python train.py --d_model=512 --activation="gelu" --norm="rmsnorm" --norm_place="pre" --norm_eps=1e-05 --attn_scale=0.125 --tie_embeddings=true --init_std_o=0.00687 --init_std_down=0.00687 --beta1=0.95 --seq_len=2048 --dataset="wikipedia_en"
Each number is 128 + 32 x the weight over its row's rms, rounded and kept within 0 to 255. Layers, rows and columns count from 0. Numbers have three digits each. The size before them is the row's rms in percent of the matrix's.

# down: layer 3 MLP down (transposed), 2048x512, rms 0.058, rows 1827-1851, columns 128-255
# up: layer 3 MLP up, 2048x512, rms 0.111, rows 1828-1851, columns 128-255
down1827 097:099206132159113065110119105085074133162107096133057160148112138137133131149101181172140116123109146134037110118138116135155106093134155145155153125104086154172141136039115134072161067150135106153115058145109134058121087147123141148161172071104146095104077176186118124126108124149114156152122136174140146095175141148097105104112142091134138181071119137132143091133084128129092163112131
up1828 102:153133175138125103129135131134191156142136110124109168151151104131119138071145150074175131121131112165109075099162137148131181174159177155133146137107127103147101119085093128177155124113083063132139141091112132075107092123090141061113158152120200151071109138060099114169138176106104116140138146149064128141101156217104097146066145091155164110164084166102171150113185106179187148172079
down1828 084:076176136088105148115123169174172113129077154215200124099086131146126106168120128137093099085091159105181117097133164136103120080115102133143081153134157104128133144118105123143168122112137185128147159115129072154150165072119110096167078103104074119134100129132142161102128139183147150156156160113120125087116106128120153108148119139135113183114074125122177134140096093128088122184088
up1829 093:098089038136146111134088140110154097129149127114167141132202112143089172166136102115114153127122100137124136174190148158136090171133107139131123120118141074151122115108094074125124171101139150101154174131123154085127149122123120118131090062112108129138107087103090160125143148138174128059126125078145120097105183163194126121125122172120132141087099110141108118155161124171062117150157
down1829 100:156136141150143133144122113107084109109171130099131109082096169085162127142084186104122143154082125166048098114104124093141109096091157157169161176151148089075143076113156123125102160153152148146111092188165175141164101145083158183142193155127106166117172129166121163109080109127103158159156148178139169095151106085152109107168125065128099164140120126142175133147113156114138165098109
up1830 104:103139125107137117114131099140129066128130133110144105140162172132099154106083158085143162156172071139082125177149082150136135149152078134135126113123125159103160054160093088124111175159084125112132119159135082131087097139112174132121130123162126140105136100109128164123105112113087094140102031169092058185162118100102141059184125130146121148142132139147110130103120126103157133164124
down1830 103:136073069099111103098141100104165116109084170162196138081095147118125116069129099178139137190092076087180165139111102184099164097148170140118153168089140171159177125193123082127095070079154113165155105159067091141177141117145123099127130120143139129139130123092164139130093101117084073132062109152124110116171147097116082172138066138072116144159109140090142117113137169095096148095119
up1831 090:122121135164049102162134125113129142161121154129127106139134159109090132147150108080146125192138115122171106102095126126079107149082170166121061166140092110142056121107094104079129121117133151142173104170111125107127147157146139149089105142124087147107103171173149100105119171110100133135104117110096128109098177135120096149200143030169114086126096118127080141103139104173134143085090
down1831 096:103122091109109069098124130060139166108169133152153171130156042155202084097141146133116132093126137087164120100154170124178129110212089159160162064093198104129126129072129101087153081120129123127087131084157159161127087092115151105133135128111175187158113080095095070187085145103177118133169145150137131137095162158149166145101118132132141174106135120132119056117125136122137082174181
up1832 100:135128102115117167158118204153164112121107130163112127195196155122183116166187152140099118065126108114137171121147166120147165095116130087124124177127100058093125131153126160191164116148125075094140106130161117161087152094154167147087167162147140153051134084108215145165158135140101049103062054145105153107133086081140117138173126121081088174147159117186114125092104066118176145117156
down1832 096:157129112107062101117114083098060204119117164135151216167191142179156157126192101054120185166142136193172110132165096148133140090154100110150109057120075155114100095153087126142068103112125192131122113151128089163095058081123099125056142179126100127080096173160104103154101042174112124171127136138178114117146092154163123193186077131126148092129111078146075221152101110129142088147101
up1833 098:119086178143120114133133139131120139160140122154192130193134082136063098160119132150065144121125082081151135175078084147113153176171130135065097133118090099079076123066123097083111129135117169113103104128146099102073103092079111074140134134136151147124106194113152168118115118092142084102054078139081148098110137180067119111131134186166122136116193124155064123115113092107157096141122
down1833 101:170102099143106133113090065079091113126122124115108153070083152103140190095084119097101090119101171125125079126104167150195039103127153125144105160136136171130140135149184081033177166073210107168096119116166169101095176160155132189168120155154095154086143089148112142128116119132130121114147105162109088137085116154157163137067103137117108134106097217122090179107162138127121124110204
up1834 100:103106124167152133093099167136134114145121107084046109128125168156160220127169110192074084147113154171068189141098078125154099183154165177089187120149168160095107161121133059135161129091111179166164181106164117170120138100147134102117152161176127071108125075118142117128122139198139116097115193145119140125114128149117091101107112156040158129157141174179144106100157120147106106145089
down1834 097:071201110113061055145152136088088161128110153149109111131111175185127179124128177158153124112136090119141127141118082058122184135156126109112111167088150151116158180067118135106132100128125145131150151115117181161077136072081091145129171156123104140104157135112157168159134098087053128118135110079144137118134107122152102134112132137118121107117160128188081157083130172157114137122174
up1835 098:165104193125148154111066089074147085146159162166115095131101036157103188095144129138124155143151086095097167144162151143179101138147124082130093086139082132119162166192116102059171188125149092120141117129126140145131156080119144102121169125099107153089137136125153114133098103150106178066104126155133079102104148129140144096155117147134154191111132158125131140146143128185172152122073
down1835 098:152088091044108183187144144067205144076162150084170163165223121191103092105097085166178117157095112138077198136165125116138136144115104163101122090172123115200158133120167114133072151089163136104153157130115161113177097128176089144162182104132103119150157125160121122192096155112101168128091092161152153185106098182090158151125124157144171128132101174117143126103114070106154102108126
up1836 098:104110126117167126104111104103144136169122060130155079134111062158138170108120111095080113087120105119133130137149093186106162140144192134167092131079112158134051141067128120135124137131087093116149168140088162082103128069194133090122138164045141134132094078255110144135153120136143107053091145151090147128124106084124100193151137189113160163128125126117119147101150134177084114085094
down1836 100:131124173097112193143149119126102126109143155162139065117142086142121126117148137101111161173093156111127130160117093112118171118113138101072133122131160088127095123142139113152153081157100144139111131141121136141089087113129087115094142110064098077106161171114124162163085132159096085074156144142142126136167065129095141079148093039107128132118152144146115090085076122141128117139126
up1837 110:086201134168175156131124056112180128136107161090082096149146102142099197103158100109139159112129132111131142172155176142115046110086146069074146102119065131119129135093080154143126130132133157137104087167172209156128173171134089114086135073111140103176111183102214108091105099053125131144136099179102152118063119139153200177149125170130109163085097124136102151133068126102102133068104
down1837 102:177143158128113081147135149085129125140146096084168142131090188140142166068173173126177117145131118126064143156142125091177194159173168187126107155137110112084095143141133167138117085134082086120201087124134130131111126185142149058155173194142104069102077126145211121137120174114114115193091128094093122113182134108160095161087135064086111142116137177127161114138122102089124150146172
up1838 102:128214155042118098169150114093160126118098152126118141092125117117122127123144110175080104103145136142145155134139102145150102110150096184130121097156143107141134173118154204157096139067137140163145101140081095101094129090086137152122103176103117147168159176165080125137079170099091112080174134148157124137106184143120064170083150152140165119127101163134105155102085109158112088158162
down1838 107:126148082145154133060126101134146104151113123136196169113135132076117105144118098138120129101116116115106068123087172100122154148119153120077187120102073159171099127144144129092177070143086091111118111104093125130091130131204115095115110122114097136119078131157118105140126126103136096109147099093128109192180106145081171126112154188111117162177110160118154123103100087195159096111136
up1839 094:129094131152148155098101121118099132105106127118133127146092129090111117108110148132073087164143160152166145129138117153159162136164134155149185126118117064099171162088120173216158192135124167070053146098112118140105192159170156164091129151101105131160170172131112135135126178100152123146125111114124190119151104090116160111110078111134166095143139128124068096136091097098131143064082
down1839 095:119082146085113121119159108123130135112153102125115096096144159191090193114097129114203098136037081161067185143133165144070127115067130141169157162091123164149091133115117087062106122114158098151146193197174165117127074123098093135123143128076150113081108116106145105120179091128126061163151140123114196132106099132113115094162166136081089170098093150167070126144164104168091146132139
up1840 093:056095120062136118135103133112138116133134108166093084117156154087137106128131144082074078189139114072086095177121140100118183058116128156128099103075171097093149089133107103148113084151148157103109123155165137084090130131158141120148081110096089186109116117127122138111109222126086108115124128120108098065120188127161128117150098143120106141145155169116091177095073141114131117129107
down1840 096:113188148102102157102191110171142179111081155131175163119149137194155176136163116141103139148133193117125110105152118173117098128102127091079104164113097118107049114119099140113108144095124150131132124133102179123178144112189127108118160142161096107103081079094119179093091122062109136135101135064115166141135081140107148098107144168157050133130122099132169153104092124107069142134149
up1841 100:155122147169100157108051119081140133112120131171148057095109129140099125143098150086060118152125109164133157159168111139118133162117138146075147202153096089145119113074104171074140127123108119094105138099105135180042083147148141168120142077169156144118113156145091137151052114067121168091130068110200135169120155129161080142064094199169139138089166060116097100143142153142121200167156
down1841 091:163150124134167124100115088124155186167115160133053116183111149075090154100168146162126155119081142131118096162162113004156137108164094115170113141141189187092137044112152123164114125107180118118179104132181154130148151168177145112064102159107100131122159108122070143153128088186166191123099128200119097134105102146145173095129082087107159086143155103166083161131117137108143098124132
up1842 094:105112132151170164181144118145071081175137126137092163146155165130145122117149120155155122078178130131138131159103102122131176074161201122107119096107093138112165125110074085147151093125101090139121160102087083104174133146142065118140152118149102099106082151147158136143103145097111097095111125167167164143143130091078155142202100051138176150161173121136119078094098108149093085118177
down1842 096:106114162101127129143150129161134092155148105118147060129158131133099166129093126072175112136155148108162115132130105117149158111079117089064117170136132128103156137133138114149184130136109097161134054174184182119166141128115209104122111119128178108129154139107133093156142116093085129147145175151098144116156127137153145101172119153143156240054120128123105114050144066112126145156102
up1843 100:187190147078139111100075093095148108142126059107126131150143144118120134139117102125105087136097128148089117114103116168097096138166076122057153132157106104116150126092075123096121121092132171140119130164123111165106095191131121126188126121117173075109190149199091145184163138075166200098117102128124102165093182149166168205112077142200225208093146122104089117133120137145136069119148
down1843 094:068170144132128146199212168148195122068106144139119124114104219145116151104188142112076160171147115104142084082160107097073151144122112173181093126157108182090156110155143127215130124156148134156104185090167167086161140108082101081082076154146127129150132087136133118074127110096066063087142143126100155091069132137122124064145123130139157142162120138058085098074121112131125112123157
up1844 095:128174127127098150155173176149167125193133118103167157131157121077116128075160155121145114133155147072111161159077046069153169101091154144120091126120217136142096131189133138153155095165118123087074135123116097093179147104158104124117093075123075171126097124119127166142092143104125152130113114120135128116110146108126107201168153098140123115159114141173106132106107152151074148094077
down1844 099:167139060147123134184150108192196084096069116108079156135121147106138135156071128084146136159131162179165125132123142192104120131143165052110175162132151088113170131145113116092081082147095126148131159135096105106142169103142163123125086156161166098130120137101165115124133159207127147146018193177103144130137124138145154105119120126084125139140141128127178139113043149094164159126121
up1845 102:125158116100132128124076121129174125141078131154122093124097090152108122133147098123149118119100107154126060127125124120143111128149068068128097079195107145066135159088114124162154110076183201193134130075118131137159104171109153132091091192074164129168173113148150125144153134053078061177146143139122128116150165135085063116114106132156123087136183091108158111095110064106140146149092
down1845 104:067140138157126118178167092090130146053140096140160118117149131106179094112094089091128122096152159092094144108136099128076156119179153140127061143138160157204111161130138156153161146132110142112148171197145121113178108175089161153154089092157137133150143115206109131148130087114126099148117144110127079162116098139066171212126110123177132142097167106125105084126110111121121168130147
up1846 099:161114138100158135186142092113076123148104095108128125121101151157094147163176128114059096117120120143125104166113153127098080163106140112069060189132091113158169178129121175162158112136103070154067115168094109160100121091156146082162124117129099122131177177170151121115131056107114139133165100116139157131156143182119149131139218133106123109148120110140088137141084161078138160087147
down1846 103:157138152111097093162125103144088126117145108094139166132083208137094125095115134145157076074126125139125082109126167103085113141162155114172165141146058125150136118111143188135138163132138121163127093115123187144084099137103120106150187102125072168130105150132184091132095100141131140064184108120106149184138108193116149105114081152165073171114103108183142134119185089136150099124178
up1847 104:098100082155141108092150125105158156153098138147155136089094115118165125112103113157177114148106175145072179126149073098150129136119117093103188053114158138167147105089143109164103147191127158145102167133106181121120164148097129132126173044115153180094092142139159145129113105115163108152143106170172084175130072157126096135099156082148107145138140201093117116142119147111160147154092
down1847 097:055204094173100083139152128167141091119124140120149168164137098139145155170129123143115151135118149174156097112122128159129135065095141164119155094125138130134103124129128103107120133083082150146114102141188153110164124202103117161168094135218108116132144117144103127166146115168137108078096157097094169143159172112093147102082097127113156116117086142148116109140154166156176127152239
up1848 100:111142161156071105118163081159156130161099088084097103121152149183176110173146166123144078076137149132134170120152097167116117114144113138068087088127166088116117122102101159161133126168117173149141065137150123143098147120102099166094101138145059156091107104155162106087129158171077082089100120055112106157095145175131048118098103128125118125091158098096124063122045101158143093095087
down1848 098:200137147128110173118208130112114096160149123104117121131152142128156197134150119144115182170064153067122089127156157101147125153119172147132137163150071133109139147162136089137162114129116109145134055110113127105153135166130175136155202132069091097106069091109146132125144155104129182169116110115096129144100139169182072147101128143154131143163139072131144111064143142161083141143108
up1849 099:116109128118120141147075101094149177133155162183165153112190103166096151164163127129152159016090140148084136130091153145157123111177143140086055161101094114100141166112109066136150113169102067181068151163114095117162086134132158115123152142167153138130182059164161125169134155143096145163108133163113095075140160123123146116180163156129131123200152128144125092090178112149104102122130
down1849 105:147124173114156139092148090106081115093091131135092129105095148099148138074132129119083105153124120155100168123133178152133100155108143094206123097094132143154070068101138065120134111168125107073159124160065143127146155148088153106120124147129136078109107137108122088158103165171153133153123151139149122153099085123134096172135145076066161097106068099149116143100156150106110099174166
up1850 099:187178179089118125117122161127137081150158114141177089106142122141123169133117115210157152143094112111171092159143118077170129191066137107133172125173101145165106140123179057102118130185081108140146119145137064164112134090145086122199130079137073166095075119059173120119097160151153118166145114119099067089119156147154129129134147119121071141113099105137149141121099187162108197097080
down1850 094:093082147092139154074153159112092112105092140137151156166114072097140085076085096128134140089159133081047145121099103130062137111153148098149116137152124146114150129153091104117152158104198179107127130113112136113161149156122146118117088123135082133127107127141092089114113105146097109116087157166144105141138096154173061185108129065150127189075196136086059158144194126113127134112136
up1851 106:133155171122122112135111177094148121142095181165100161169103150135099096179160098214112129155178107081103057160158177092182183147129138116081098039159141099075065157129086097104119085080116119127120081145143180149095121139185170165143108162142071171140146121057152168129125131091166135137182110073026122178164133126130096119112109167183153115139093153174121178134089097145125174107173
down1851 104:133155188173140080155157136074163179180085085101157152106119161105125121093129112128143058149120246121123151152100105124126104076167179129159134094139115110145113196135154166119136196186151132108109136104118123162098108186108133192137147114089081133090155055148095079030105117094122138151143124131153120122133131146142151148119073087121142122103125121094122114068095125094151134112134